From a checkpoint of a small transformer trained on Wikipedia: vocabulary 8078.
Each number is 128 + 24 x the weight over its row's rms, rounded and kept within 0 to 255. Layers, rows and columns count from 0. Numbers have three digits each. The size before them is the row's rms in percent of the matrix's.

# up: layer 3 MLP up, 2560x640, rms 0.128, rows 1951-2100, columns 120-159
# down: layer 3 MLP down (transposed), 2560x640, rms 0.0661, rows 1951-2100, columns 120-159
up1951 095:159086123162134086126140122105107107154133094112128153153145077096137129123160132156123133144099100130131130144120149091
down1951 093:117125136117106156110158081160136110105140136134144123094121121132118110111144158117143118136151091131129159113138126144
up1952 104:158144131126149146134133121133133153070091151119125152114109108113099141119093116121154151064123152135168162144142144134
down1952 109:142157108087119124129133150125166109159097109150132121108097102117161133146143172144138096075125127108093169141147131123
up1953 098:131140177094134131130150142147121122119100164136127101170126103134142111120078121163176158107139136116127118099143128111
down1953 096:112098105136144145126110132153149113104128159148137129169128168159094099161152135108142106123138143138139106130109126140
up1954 097:131111112120167124111135130142079110112112151186140138109132101141090138113153110140151135102098100091136118130116139115
down1954 093:117151108129136187143119124141132129142128133088132153123111134127186130122116128162123088137164132105164138134137144156
up1955 088:122116129146104163126174126137130165144146159157110123151135106158129115159146137134127144155143156148137139133130162083
down1955 093:145094145097137103153132132097114090075099095109169131068134113125125111076090146122138151130107100144122099083081110132
up1956 095:089139122120108089140119123135137113125137143159134134123104123147140083133117128111066146152132161103145164114125162141
down1956 096:136137119170130182133142126084139118156120098140139147099115098088132127078155075131126126131127130123132150139143105141
up1957 098:086105118148137150107133099146153139133158119119119115151112116121146159100108121099119123177103153097110118145104110160
down1957 099:150142115135087123099119152160152149124092156141122115146121154149088114132127127171081131162133149130104145121135109116
up1958 096:113126132084139090123134136103088140104137113130123132131140094117110124115135155114140136114088075130131145140092132106
down1958 096:085090080140096147164160128144147127126117138115108157093125150135150141110148135128129096163117113101139131106141128101
up1959 100:139114120121114118141098131137151128096117109096103170119126098109148115139126139146125146123119121129142109128135151129
down1959 096:157134154141115113116098124158106110133144140130111095141116126134096154147168145170128113147071119118084161150132085126
up1960 099:092148134118152121084130153128129130074146137122119121174105112124111133061168084118102161145116102135118099177105151123
down1960 099:174085153106110097167144105118121134140121118126127123111126110109139121158113120165110118126132134099142118122148122134
up1961 100:095132110144175127126164114147109133105086163110113164118099131149163134127159106153127170178131138133123117086142145102
down1961 093:142096123104093133080087120123157111104086115111117097160163123126122118129132143121147073091106111167171129134101117101
up1962 101:142101142144135099118119131167163106157133171100161135162126135116153166147134126116086110090152147128093140109142128149
down1962 099:119178109192108192145155126139094166125127137132128131129141102106075150107124145122132143116051154141142097109139128083
up1963 102:131109131121139108103107146093150185157166120145134092174098164100138103133142143147100149096162149154170204156099107124
down1963 105:165184090147123121116121100151109098123103149145110152098100144101113140138160123128164157150083103126095129092124190141
up1964 098:142140091121115138124140123114107128131119109091122170154176122094100165128153159161130119108109149129109136112125131099
down1964 096:162116170144098097111062141110079144089113160167096132101118148181142108123115111148095120160126106128107095148097129159
up1965 102:158096131162130105136123098124137089128119140147175109163132127156147135108138137141179175121140137103121139155102136166
down1965 105:114151131127126122085137126144112097126143123105166173109116140098098151122149196133132107081126163123107089118126127102
up1966 097:088160116128117157130147125133114145163097132098117075148131099117136142166051144121161119122113172120120151139128131145
down1966 092:142103130118101136101085156115155140087104091140186125113128162163161113108151115147119155127087100123118137113160123088
up1967 101:128132121136123139136101125116144112167132173130117112161161143116102131095134127132139120139140119112110095128123114105
down1967 103:130128106131142095143124149155127160120112110163113120154120145145150159148126142117138121172173125119164178118141121149
up1968 103:101157145149132148117106116112089091126153099124174153140168117115124119127113117113164179177122085113123128148169096112
down1968 104:128120142096148133133151139128081121147131144132098131109127106146133123146135139134082110080159096134153093131136149120
up1969 105:122138107129157122099120096123110141145117119127125144150144152138071097148146099114125123131112116125125134143138121088
down1969 100:133135149144107118143103143110139131110118071118163100091138124104191123121125129130120121100123147123115097109132124138
up1970 100:121142131118136160145134091116098115131103136117094130118127104125132130154118116164157108148160116123117144130121125125
down1970 095:120096137130078103096109146148128139141142101082153122101087129115136093114121141074103158140134110098106128139127116126
up1971 096:124132132144150126136148168099107197129112135165112056153133108107108117146098107147151142148120118158166113124103118128
down1971 097:138141155094119118110162111145154085148138072110145189121085120130167071082108175125087118109123106120107136145156131117
up1972 099:125125084111113133149117155147126118160148128135122146168078086170095113136125106137173163157089151097124126161124120090
down1972 094:127100165139120087117158109117116167132171130127129169116176134113173135130113149137100088112157077137120141089142150190
up1973 097:114109111154168088145097151143113160128108139161068113137106110141118131147132105103129103179112097124111132112073127090
down1973 093:136144156136141157111166105089102103119178108103161116116132097111152142126110099114123165104136170065112116150130083148
up1974 096:110148109205123146085147116119143101160098172130089111154122106111146151111133133089163145146141120129147118096082159110
down1974 089:133112142094161134157157135134154138147156086095144111148125151141122124147121109115106138132123118116129169137125118168
up1975 099:108120108121143143115108124108116102149110115139173113133159088088151158191106153106113124122132081182152101122133126139
down1975 103:144128138157159162108153142099139152141170128132135120139103134147148130133099119138135134133140165103081145170154109086
up1976 099:104164084089104126098104137123126137108140146135165142155149135179106116157146128126097087140113124145105153142091097087
down1976 106:116114128151131134089143101142119108122159134162106119100147095119123095117161136096157151121165109110137115124162104088
up1977 100:119154098086087110102141085133099111060101092140127143132134155141131133103086094125142151104103142135124107122084133152
down1977 095:123133114172118140133126139140082099146162126112119098146120076136137110119145092173137126102111088085127142120130164089
up1978 106:150173173157131106133100118121146132137139102126139169116150141121150126097143130152131143083115153134143093119154118128
down1978 104:112118106140145091123099108136126139111084134122132113151143099125133112160105143143130121171125122127131153136082142136
up1979 100:121126135136141181081114151090130125154130139159086136129105123125104129099152104141116147119152101120109114117194128107
down1979 104:146129116146156125130109131117134113163129119124139127162079123124133121110079131142085119189142144105101109152117129131
up1980 098:125121108121126175113073120129144110110115097145166144111170160096081154126118144137121140141106097164130095144163127100
down1980 102:111070163151168116111122155124115137107129149104107128148128136198154153118138165136126117113120131141108151125112169124
up1981 101:099166135145130142085068105126120090120111146139167122109099160115143155102095136149127164159120198090145129112140128119
down1981 103:150094088136139134152112163103163129129117136160106168170138108136146116125142141111125091120137095124091131123180110147
up1982 098:102093096083131112140124118116105098133188117127116119150113161124096125074121126123152084121127127116141180153139170115
down1982 096:121172099124121153152125092137140124097087141124139130152106106168142135154148120151123157133141147176153098124107101127
up1983 101:128128110119134137128119124114142107140128129109126161123148162148104120097096089160115177143160124116158099102131179133
down1983 105:123144115125135169136197167136150138119112118147125155119135160109115116157092140152109115112116133143111135156163142138
up1984 096:111133122122139111117121132112105121148123142112108146121173152138136169164129131156091122104090186151173134106129133125
down1984 095:168118100113146126147149124130113160111143122145127123128157103098114110132119116108138139141110100115097132146131115150
up1985 101:139159105094155167099147132136115086132140085107092110138139080142123154140125080118091134095133106088105122085120116124
down1985 100:152123099138123101130139144151123149131154150149124099094112122135137104119135127146126140179134149101162154176115158157
up1986 095:118111125102105113136142137142109094153131122158120135148112143123129128122090195141099152128089113109139151097175119136
down1986 097:122119131147068104098110143131139158094109165133139102134101172165156161121121127111146108133129167142121135156107107137
up1987 097:150152128084114182127133104136099101169131124107144149152108112074123174126142151121143158130121088138142113100109118173
down1987 100:082129112094100081140156175079153100122089133109098088126122167124111128142114142100134070143156135138109109108182158081
up1988 101:134114157135161107095123128135121129132124138125128117133155154111123112139118101123098139120126123118102126126161152128
down1988 106:160129076109151153155158131107110171125109154098067091120106136142117128161142112137120108099104152138111155136125114098
up1989 099:129077140133134135060117108165134158095145116102101153146130157147169109124111132139166107120117094168078156116118132142
down1989 106:141127148124108126135108126060148118143136101145149106135143134143120090152130135069096149133136159165147113110140155101
up1990 101:134193113141130106166131096121116110133120141115179111079178143113120114131104157184115134129131141084123122138172158169
down1990 105:127128095099134148090117148178106121135149156142090131135128130117110150139176107124129122130131105152122070125167127154
up1991 096:127132128115113187098121150109089041109108125105143142101099099161144135147127152162068106146165121146162099097131136145
down1991 098:109158130171162138119120139176132162111147129174121112143120142096131117141114124110115161138090130132140175119115112140
up1992 105:098152146127117142109116116163145088114113157107085107093109101131143138105114118148147132115121145095183132144135149093
down1992 106:124109138130118169110117134134109122152131122103178136124185173098132147138144151123096103128147158167127153150128133122
up1993 103:104142130137191135147136132164161118137137120125144127116131147118100157117147104156112127139125130076092128149144148180
down1993 109:159127133124146113087095150143104129155105161156139128139115175138120132096089121113161123176085116145129114149149109130
up1994 100:142126157094138078160082154097085132143112143114112140086110141122112120122105152110130171122142088125112110081141105136
down1994 105:140105142135122163128148115128116122104197158153145156156138135147176169146176161173129134118138143134113131136125137136
up1995 103:129128155121124184105103121133088170110123128128114110146126111117163167140107074119181170133123133131126149110086086139
down1995 102:138135113136122151114153142143134144152086134110177184105107157109158083127103114120130106107109107136121122168127147152
up1996 103:149109072149093157149134117122094173134131158107111111158185134132104130143144122166114132142142135130128123117135145098
down1996 105:159117113116129108162147140133120128144100118168130157160104141088161121079150111132131127168114177155119110095122166109
up1997 100:076117100107142155120099124056152152185141172117129174085172132130130154133102146112138113162133175116133160119139126152
down1997 100:138135179130118109112126111119137116136136090139162107135108105109097103157156158133127147116121112149154100185132151073
up1998 100:143174080136124140083160178101125139138111098150135102128119139088121125106126115065134114133129133123117164158094172103
down1998 093:112126139138070101148117109149149149107097133116105112166139140133116151138112172190136113104115084156114137140182094167
up1999 101:130148169163156138141126134156102100143121152140134105144143165151173118155096128092142110144143157178140111125152144104
down1999 097:130122109144136132101095123088110130137146129120143112081116091091082134100188139178112155112153166164128113094128142154
up2000 103:132118154164106087175158121105144076119187120131123113125130133143120098153151127158159153133161097116164121141160109129
down2000 102:101167096125129164111135121126116180163099123126097142149055140140138112095136146167101135113136118147079130145099118101
up2001 101:199138176128138096121132135172144123142107119141124076163186079126110152167136132133159150111134145129174129124136155133
down2001 103:095161092145162147147114132126122133095162118121087115135084128172115117109116082136090087158135158119118151138117086078
up2002 097:099134158158105127117130123140166126138121120139146118185153139113137156105154087130094136151151151131102151142133116145
down2002 095:110109100131141107121102141114103097094108128112123136112103077126101136155128149123137143072105130070153112126120105149
up2003 092:135094125106120129100111135141110157133100123134073135182096111122111128134124148128084135097124139143110110100126152078
down2003 090:143128138134128125146096094107114111074116137160153135106118140159127115140136091174167115147127127103134153152106127141
up2004 096:097132143122118126145147122165098113159066143130098139134131139110119154144129120153208110163133099165136089123133141117
down2004 101:159131096160139110123144124091095148079152106154126123153091139151169100084090146118114090112134137120105119130163131096
up2005 099:184128131146107169116132127138177128147116131099130115121113142142114119129132113123131136129114083162134133138165120058
down2005 095:104161112125181100150133089142120164128135140120105155153134136088107148117101135123103131099112153097182113124124154166
up2006 101:167142175125094139114089128078138101123092084142101117123110142112151098146133109111162140130087132116146159121112141099
down2006 098:106104115110149146122101142143155106165149121149159129159129126100090103162118133087107116173134117141138145109147137158
up2007 104:119159152114191126106123160142129127122133138094172106091111123148147145132105123137110131126151135131120086097107119132
down2007 101:121098136157105125169156109137131091154102141122116112112122151108110152126113113150128157106145130145090171147116147146
up2008 107:160130111112130100207103169100164091121154131135135113104105141147089107097086103092156142149150077145148148125115166162
down2008 108:151120136156110145144089108106130145137079151181136195126105149113109153166110105130120118116122108126121140144120139117
up2009 100:162150110083104123095104112134101153128128087123127121125146124141104128092131134103107125105148108111121146127116167175
down2009 100:117091170169141110153153137108135122137137154138114161103111121120135153165102146135122096150174170158089110115123132134
up2010 096:097157118113132120166135060126111134122104128157114147136146134081135117090094123123135111117098100121161133170136122122
down2010 096:170107124145105165091079157142136101163141136129107108115101084170149098166123093147155109092126105143134137083128155181
up2011 098:102137154083184114107111120169103120081170139147126113096094104110119157108137137067153136156148098141081129101087148168
down2011 094:108103108146092106124121145094087146147112124154132147181131171120158106138179114187089098139139156108144158201107122138
up2012 101:138111138144157128154164128151143151153114125078128163140092131080097144118125111150113132116082135107125142128109148114
down2012 105:133144121096099134141109155124097157145126120110139154113087135158100160138190122128137162102176105129133126156119121151
up2013 100:116150112114129130122091121096113091111125128142192111149128111153076129176139129135092141141083145134128094134129130153
down2013 094:132111145121176123137156124135130108127089151157080101108117137121167133094097112130099104132144117124125140142120123111
up2014 102:123111100112125113157078093171100112144124077133137117156114144152096077156121099101137167114148137112113159172134173120
down2014 104:148122126157136129139132123105116111127125180134134102129132119101140155127126132118136113137100106108096109134106106128
up2015 100:126154142154122160118119096092119167144138127078082110142147118128166141111134099107099098098130150130130102134156123101
down2015 100:123137122079171132139147142122132112126107113119130143131074157128115109116126158126127128118147123162114172159147145142
up2016 097:140114132153144104070120087088142129140151150152078110152097128168075132069130104163136112095137111115160150131137158146
down2016 096:103097132114127166127142150152116164126154132122145123168102114074157146142134100099157098173126137091152119140129104089
up2017 102:115159129114102133134143116100105107131165102143122116144121116122104147122160138122141124082118135118091103116099142171
down2017 102:120094159155168102148138131136112081143093133092155127140140118137067102137112129097107138128155103149121113147141118108
up2018 097:103129136152141112122124151097090129125169164149137149125154103119149152113095114108114117125079109114149123093143185136
down2018 098:151089138084136140125113110149179112140149156118171070141073160128104118122132131142106136143166151112111153160093091098
up2019 100:112102098093085124133140158151130149134164145080111100169123158150123127106163145130086138109138111113104122124040156121
down2019 101:111141147139117118100113137130141112087125147110152163111125121130138109142101062089111087128116154134121102098144121147
up2020 101:142179127116113144124133131147147118149108150143120086137156159108125070106109130143156121169152114165085146147152134139
down2020 102:116173103133119124075115131140143117115136122095105147149161076153111150145145173138110134107118111118152158133091108135
up2021 099:138165103116158118114111152128116148187151160140107123122102109062133109113072119097088090146073083128108119137137138101
down2021 098:115130155158151122090117143142102135107110093131154141142142149144120158099165103160137133118150148115126111081091132159
up2022 098:140117172114147127104151114117090160125169145113141131138134125128153149146133090138074135122160121082128170126142122131
down2022 095:110171101157100148137116120100108110152127111148090128133097118150115131107108104092163145141156142162110118103133126132
up2023 103:121138127076114115132135141109159138123125080117149124109097098187128119137137081150153137131135141156096133140109099133
down2023 101:177106089105099144183149092134121154099126150158086129126126130142180135148136166114111112137143157097146147137144120145
up2024 103:101073116125163116103165095078111123135118134141112165133135107155149138147107129106128117110127117130149132107107156153
down2024 103:106186151154119107132122109169113131084128123149133092120152148129117093090122095126116159084150169101119117120138129137
up2025 099:092152171142149112124166140109131101154152164117112132077121143173118105089122148105123159156146129154118083123160124151
down2025 092:124131136123108173126092132144132146135100093143096091189141167112120134129152107095142102119110119106142135136091156110
up2026 099:084142153146150097171121127139092105127154136187122116112138151183096120140137122171148133126120134148127140102104181129
down2026 102:145099134094113108171129107129125089122151120119136163139119109107174094084135139077117115158159145153184118089108149090
up2027 102:142157105134107091108105140152153130153139134142120130147095124125152130132125123149147122139124146112133154117131163083
down2027 101:113092113131113141120128154119116131124092131121142097135103148114102127102147084122092115104109099154133097116129133121
up2028 099:089155121116149146123096146110133120124147081114136118105064130167138081156167139148099109194131115151084109055101142129
down2028 093:129095117134096095162143139131145105115124160110163121113193164092122139124113143164174135109098150077137097165151124104
up2029 096:150133156122140162138136089094093126115099108115110135125134061127175147127126120165150117144081124101103148126141146138
down2029 094:130128119121147107116141142179173135090173148115164093138087172187138140126130122103149115127162128153172128140162117129
up2030 097:186116138135187090119118140152145120157166154161149110128102125096081086147101133147164138180111146113126179123079157111
down2030 094:068148141138138135128150094100090153122093146101109147142156124118150168122151108103150149098139095111139106133117120113
up2031 101:133154130133118105119105126137116135166126148181157129098117114143116110104185134117131124120141140153142149105165141112
down2031 103:082108136166133146122152184088144117113123111094182118141154158152089150132129120106075142157124152144091078113136097137
up2032 101:100117144104160131137127146144139114130102086133121152091090127151116149131137120096092123135144166128112154111150140110
down2032 106:089110120129134145077145143143153156115114141144191136116118161159120144123106133097122103149141121158148128104113072135
up2033 099:134114136113110118140179126118133087121111146132149133144077070138113104123110193114103076119159117163086151117135136137
down2033 101:110147121123175139107122128111174136132116134129113159119177140141143117124123166156154114180165111098139102135125140139
up2034 100:118120106161153139131109159132126100134122110093121117143068126138117123117125129128117149108101131144074136126117130130
down2034 099:156136113103123142180124140133121128079125073122139120150116135112112106122136156164177095148128085181112105187153136106
up2035 097:115129141143106146138098133152084147094114126151119128124096080158155163150142149124092147122131117104131103113162136137
down2035 104:105108116102093149114123148120129141132126133162140155123175106083118133106144142125111147128157116151092114109163129168
up2036 103:134124151144117128150143112132143149102085071151143141143107130164165111083152116180121119086176104141103125128093186139
down2036 098:120118148088139114151100121134163111138141133108111112103115145137087119144122105123138137084105127135134057069163122126
up2037 101:117088133105140117127151131113151132097130139135121120119193175166125147114123132138097099112189114118096115122164221135
down2037 104:159142121107124139072106173106137111129126184126099103191125064101107132148095192115156152109079114112148159110138140160
up2038 101:101124125131117054086136119133084119123100152113140130123132153129120140083163140082101128130137096107121129105133171117
down2038 102:115128117150134181146134129158114150092122090117106137132063105111129142152143088113186152111158135120068135151180145154
up2039 098:114129071172097149152156128148144172138136075123112121120141105114150153150143128080134157156108158128099135155132128125
down2039 096:143099150087143122110078118129120093144123117135098139147135119162134137128132138182132140103114105150097122119121143155
up2040 093:168142132114076146156090108107085124115105128107122135074108093115104156106128151155146080112136089121107116112148150158
down2040 093:109109084127153156127141134113133147149131135144119108168144159122180113106134083131125175164158117109133122144112121119
up2041 102:133162143156106130107139117105097114157154112151169118146099169137143140152169154133111125129107132117144091158145150095
down2041 108:145171139117114121133112153124132127108124114139097150143133109139093134122162146094106114122165124138122157087113118140
up2042 102:093078134098113094143149120140126113115110142131119116098167149107137115080088131153173103138138074094144110129109136120
down2042 104:127123152167127158143101133161066107132147128149149154157129146153142160162177130145119148137168137107131087130141128110
up2043 109:167092110096120149154125133150154158104125095130136112161153091140106131080104137164135106117150164123151123160110143132
down2043 116:140120128115111173099144126111103133175143133100157139130117141169143168102123126101113146152143104098181136120118111138
up2044 098:166101077142116148153140115133067128181122153115135159144132114143103086173114124126137069131142133183109096135136140150
down2044 096:099133158099146120101076138101135116085140130158141127075140133142117141094169161182155161112123162118127160126155111130
up2045 097:103142170127152143181145143132099115136160145115146164133149168146115123089154132089130097146145064130117080134143157161
down2045 097:122146110136144172122121136154153144143098088176136151160079118157144119152141124119098100141126105137115166128126145106
up2046 098:120143197142119124160150117138113180118129130142111093124104124101104098146112075157099088085100113124152133178126175140
down2046 103:155154124098112091150155139121147087118125075127127152104121127157165146132135171096148129144107130125090128094075080137
up2047 098:149139156157105205148178101124148161128133130115133131106189132140164104115170115096150144122101101090164148161171132140
down2047 099:134142145133107099112122134096094096131124088155117153121063161148142131119103142118127140168149181134087113107098171140
up2048 094:136117129113142108131134090142095084147140104143147132080146174154072149122153117139105128119104103165137106141112178156
down2048 095:127142126160146166135084165102117127094173153143147111163124075119162093138164145099156126091126087082151132133124124160
up2049 105:166122119091125129102083142156121172132100183113101152122192101079104103126159130147114121080146132147123110101102113128
down2049 103:135129125167109087152158187120135113159178133130113113127092163131142174094133092107130124160125112130129111085120145194
up2050 099:116134130127120145164110142129115126149078193160105122113130167165141164112148140138108129149171151146144141142149099114
down2050 104:145181123118127120111156101142121104135121127109130186131163098086150164097094141087157154109136136073107114116132141159
up2051 097:141104120144118125144175120131164209151144110125118132163141120131084121138160123096123129087102135119120145155149124124
down2051 099:128147132143165146129100129121082102200131140148148151107116155145116105119126158126137114172140134121140158112137140124
up2052 099:114121134116148124122142144137152125111125127133150137133106158156113153177142117140118076125137130147139059178109155095
down2052 098:135138119113098121122148110130085117145105142104129169120094128140150103147152110132107124118123122108129134143140059147
up2053 101:113141113095176101171152128152107123111143130150110146161133112124144146127149143109110092099165138135097123194124152123
down2053 099:139160143162115119153066174124086113153151103083133107105097131176107146139142057099162156115116120108114154147146111157
up2054 101:107127131092155129139100096112141171125132114133136128116090171156124143117130098165086134131106113101130116079117160148
down2054 108:137115111146060135123169129099105126073108118135104128121158130076112148146109146142125149100168110156152190090159112080
up2055 099:098101100071111109091101126152132114144154129092133137156159144143122150150085105127121125130130095137146167119130155147
down2055 099:136129097191132176147088147150152156153144134151138111135119119135112139139178173128124115145113107127137137093169123066
up2056 101:192132179126114166134146129137101128165114114131106140158151153167129158131097109138134134122136133093095133142075165131
down2056 100:122092130125142114091115156137136125120159175147179139131106151087099139116151126107119067169116147147166115151125106120
up2057 097:126125091103095154119122142109123110131163151138165116139143162150149077119095130118102127129093147124102160157133138100
down2057 095:143130141124154156101087114128115133150103103094103150150119120125129152141140078132172151115132116087120141115137098126
up2058 103:102168091114137113119148123155110115139121122117124116118149134125111086138128099116129133133144115140100151120104164135
down2058 106:121134155171125126140103151144125172111110169137148120103152168149135173099115145111086168146112139136139161084087129100
up2059 105:130114156144128132112133183109177157133131122139131099154082120112081118160126147125128104122155106121083124139153112147
down2059 110:129129163168135188125165175127140103143147144104105126121126153135120125132096151104148124133113152111146113088080126133
up2060 101:118145142161086116172099090105135140125096132142117141131116136151139142101147152125128137131132135157120157107148152083
down2060 104:137153157159108131120107145103157128135149128141116156121131120124140121125143138135163081141165158114149128140085112147
up2061 105:107145141104107170176102133093101130163128128178140122153126150107149131103091183126141120141142114095102147159140112125
down2061 111:106134138180169082138129132162139117125127099126124179100166128153162112133130138094136136117144118119105126125122104106
up2062 100:142124107129132133124150138107124092136118145095157104140116148101151106174151122100112123094129130128158138188121117124
down2062 101:142132140142123072148118078140109127124158117170101175100122137171125126117105127155080185136133112098127136082099126134
up2063 098:144165166129125164141136129110118140145109123106142140108113170138125109116158153134156146165137131151118142137137064104
down2063 098:111140162127135137110088149118129117134157150079123145157099095144165133106182088127120181116119126106112121133104151160
up2064 097:158129068107148110101130083076116178134151104089158175112077131124133113131141133105138147105097119148124134097093136159
down2064 098:107118141108098147130137156170132061099081102196106113122171132140138147158149136134122089144141125060119116124131114115
up2065 107:102123109136134143122115138087146166090129137126112160148127158160123115145109133146165156093116148124086137094151154071
down2065 102:140139131128138099136105097135099079133079157121101132124142118127096152123139146151163109100109132124133122148121133160
up2066 100:113132107130147119156117110162143135158129125149142106150130145123121073124125116150128101109097089127149149094130119120
down2066 102:108131182139098109147143168054153138148145129123147130118126123147112125162148150121093130182141124134152117124127101146
up2067 100:161127104140170103112127106112124102157133124106133128130137113080092123191102095111213126123128134061136137118120100106
down2067 094:150083122136093139108136053117114128135146151135128153110117107153093106107162141141066148092127100177099128123133140191
up2068 103:102132175136130108183115135140110137184086116098154116147128101164168113134125154136139141132143125160129116104175123109
down2068 107:139100095175116155133108143121176166133149180177108112161118089140120124085111156100105123168115149137130111118126097158
up2069 100:119110162137111157166166131117151102123132133151167164152146124145120106101120148141115160130096107134113127095114112140
down2069 099:124138135102118099091144143144134143140149173142158139182118117151115140084162121125120163162137107110146167155122132117
up2070 101:144119106157136131120131162115166094126173128134117096117097160133114173177106170100141133128134074145119109119142155132
down2070 093:127108147101126108118105112127061149090076170141120122109124097126145095072149119140177131114102168085116128105121100145
up2071 098:144171112119144121124126118137126116125103191099131136144136144106106164138161127109100111203099113143118110189192104113
down2071 100:145118134133125111140109152104108129135154104118124137146138137199130128127111157126140162146176107095178163119078140091
up2072 098:134126089171142129122157091142127117140089123129108169150161122142104149117069130131133115115116122131106112147097099110
down2072 096:162130153102164144118117108124112145099159135108161130136138148141169108141125130114106148128128124131119132116127134098
up2073 101:120150175148125106115094128120126150115183112167137140114116137099120104114121167144169105122098123112120124162159082139
down2073 102:155093103121129109117167109110146138108087107130129100150125136192099154139163144105126152133122154137097116169094189138
up2074 103:133161128124122168164111128119148121130148164156198154130144158128113092118085144105131113144129090107126121132164144151
down2074 109:125145169135131134126099141139129097109140117102136146112121150161103143158154098117121140096116122056143154127132107140
up2075 104:075155106144127139152134101170163118115137123119129153094120116117092163144100186156130070137129129118071164121128182117
down2075 101:160106148088112143123132143147099114112133160156141115121106173123114080111102151116141191105086132121106122121137141110
up2076 106:137159145151131130160113117129167138099161122114196125131148140136154148124121134124145126128150181159131106150133130120
down2076 110:135111120124131160090136151142150164105154118173136130129128135172131110100124139105129108166147107109083122136134151177
up2077 097:118121142161158145161133125148133130123165102146114117120083137128111135149097139138142162145131090117131178122121171174
down2077 099:121085130119119133140130135126127116155145140168114108187164105122118109130142124135077109082135153126151103089118089176
up2078 103:107137108131121146128140110129152081108108146170085148124122133155123150124123124135104137148115123160091110119136186152
down2078 106:164141152119136112136141109112128104103157121108102117132120121133110120123174134147140115099110120126064118129069087071
up2079 096:081107129129118108119123121105119135090126062128097146108116091182169115135140133128131120087141127159148115155126084130
down2079 093:160118119125122153116094095137136108123129150102128158116104140150105144157135129098155118132114127106078117111109127141
up2080 098:147146111113108115130117137097135144122135149148115124170146109118112109140148125091109116134129115131140109079063166144
down2080 099:138098155129149075134132132180132153176094113139156096141135169102160100106139157165102139141129118150150163138168141136
up2081 100:111090164102146126102105150128132147130144129142124133143124137109135124152130101120122163152125087179129071157127158152
down2081 101:150127114127124136126106125120132142172097110107162133162144144123124138133106140145150113139157171110153138133127107141
up2082 094:148096163122118127147100137162141129156114062098153140151100138111145065115100155120143156104103147125131137114121103112
down2082 090:139128121147111121125161172091115146121152139097125112148111087115093138163154100118122113122141069088166098143158148117
up2083 100:164146150147110138159104132129115118147124156095108168139150150143104138123131117135122133135135161146128168174137073137
down2083 103:130126138128129068186151117139121133136099108118143141146122146085110099165164135153101142111163125124154100148128151119
up2084 099:146148129116136139098124126142125127124138110099126139123113120117129136110111180168117132138121125103140112139124115139
down2084 099:143125144151107122152136142097110122108133140157178098109119154175121162141187114098098126158107127144138173163090094113
up2085 104:159090139131138119126139098125144076127107126159109102128153121127153115122144105133138164148134108115119130125156123138
down2085 108:102164117145152154111146121154139147145127122131117149121120161139121141186175109128080090181111138161143157161102148133
up2086 097:121143093089112058134139107148125123115124109104087133118142150168130136116129150147106104146121135139138137163097129127
down2086 101:116119139151148160117093114125108125110128118111150094099114123160086126125126115118163109113122097103109148116168147112
up2087 104:141147128143157134132144117151156110132099133158121095118103147143093133129092172157155158065143102148111145123144155109
down2087 111:136128146155093143144104125126132156152149163097109106133138110139148118167171175133078100126137163098177128127118140101
up2088 102:125158096152139136133110105138112158142118148147188121121120138126125153113134144090148118135105132168142082158168108145
down2088 100:098141117143156075122172147111110090132137091132081146104134122163133134117091118151107127113133143143106136131128124102
up2089 100:146122155091129159099130145114124129142154147132076088095108166155104177101142114143104124127092142140122102133123161170
down2089 096:085121123151097122126101125138129124125111133170113143156135135139183126155112081110125170147162137113147152092115072084
up2090 099:145129160119152199131124123079088117118144147147169076156123085128113138182123167067114137183069155130122134152118156130
down2090 096:131116098100096143148089139130144143125124125155137146109095124132131154150134079120104132102137130144119119084074140091
up2091 095:119151130117135125161098101122101143141119126125151121143139118103092129153146136139175141130141122134139108129100115090
down2091 098:123130085103136104082142122140150122133111123115097063119082091133132107112077144082132155146113122092138175149157095111
up2092 101:166144135119104132174126085117138109091102141160091136156129151091086149093136119146154114120120153138140119163115156195
down2092 106:104125152121161125149132191094130113181171120125176103121137139148093099138136135083115118141154111154140095133141125087
up2093 102:135116149128131131126147126117140153172150148099157178131112106125138149129124128122124141141090151119115152142144103134
down2093 103:095173113106122134107119133136120125112121114141129100126138111102132127123111099150080119144147147135137104143155137141
up2094 099:124165137127107113133119126170134129099101117156068094127125142133096100141122105131135142088118162127109119129114109121
down2094 103:115125125151109162105136125149142081124105090100114124095147155136146159115132156070099108163087076071083169169105152139
up2095 098:128123165145130152127132116133157136115129109166098080138172111101120103154094095079114132135112130123143102098148178108
down2095 099:123109095132125145137094117125131124092128115123128112167092182170127108132107145096118082120086118169105177081117162099
up2096 102:136144133118119122113132084090154121159140089173156144131122127117167110127128053088116121106159105091106135131120136083
down2096 100:108106145159149078145143131088110068113170115140109154119118176106085145138124131103147144124111140106130140153154130163
up2097 100:147131116116126117115120166095137097151112108111159112108110116133131118169108122129193151095125143126158120134113098122
down2097 098:141178088138137129134132161142091096139097140100154117173098137167161127129163076155115146206098102130081145104160157123
up2098 108:158120145092124120187150120139145104121122105122159137179110115143129107130103115161128117118120168140142101121110096124
down2098 117:108162091077117167118145149131146115135108107177086143159104132145160128094167152124134110151122114139113137089144107163
up2099 106:104127146134089182119114108104130142125100129142155132073127078105057140124097122120131125120117132087124129151106129132
down2099 103:129133119106171152113129126147109114160105119149135133182107101145102109119138127119109125091132126144119119123158173159
up2100 097:131135158150125110101148124136116114101121146108113135141170131166146102091136116132138114142163141137095134162145103109
down2100 098:133118120102116180142127116097142134093127089121136137162102141091097142170137139076099136110114117089123109120121158165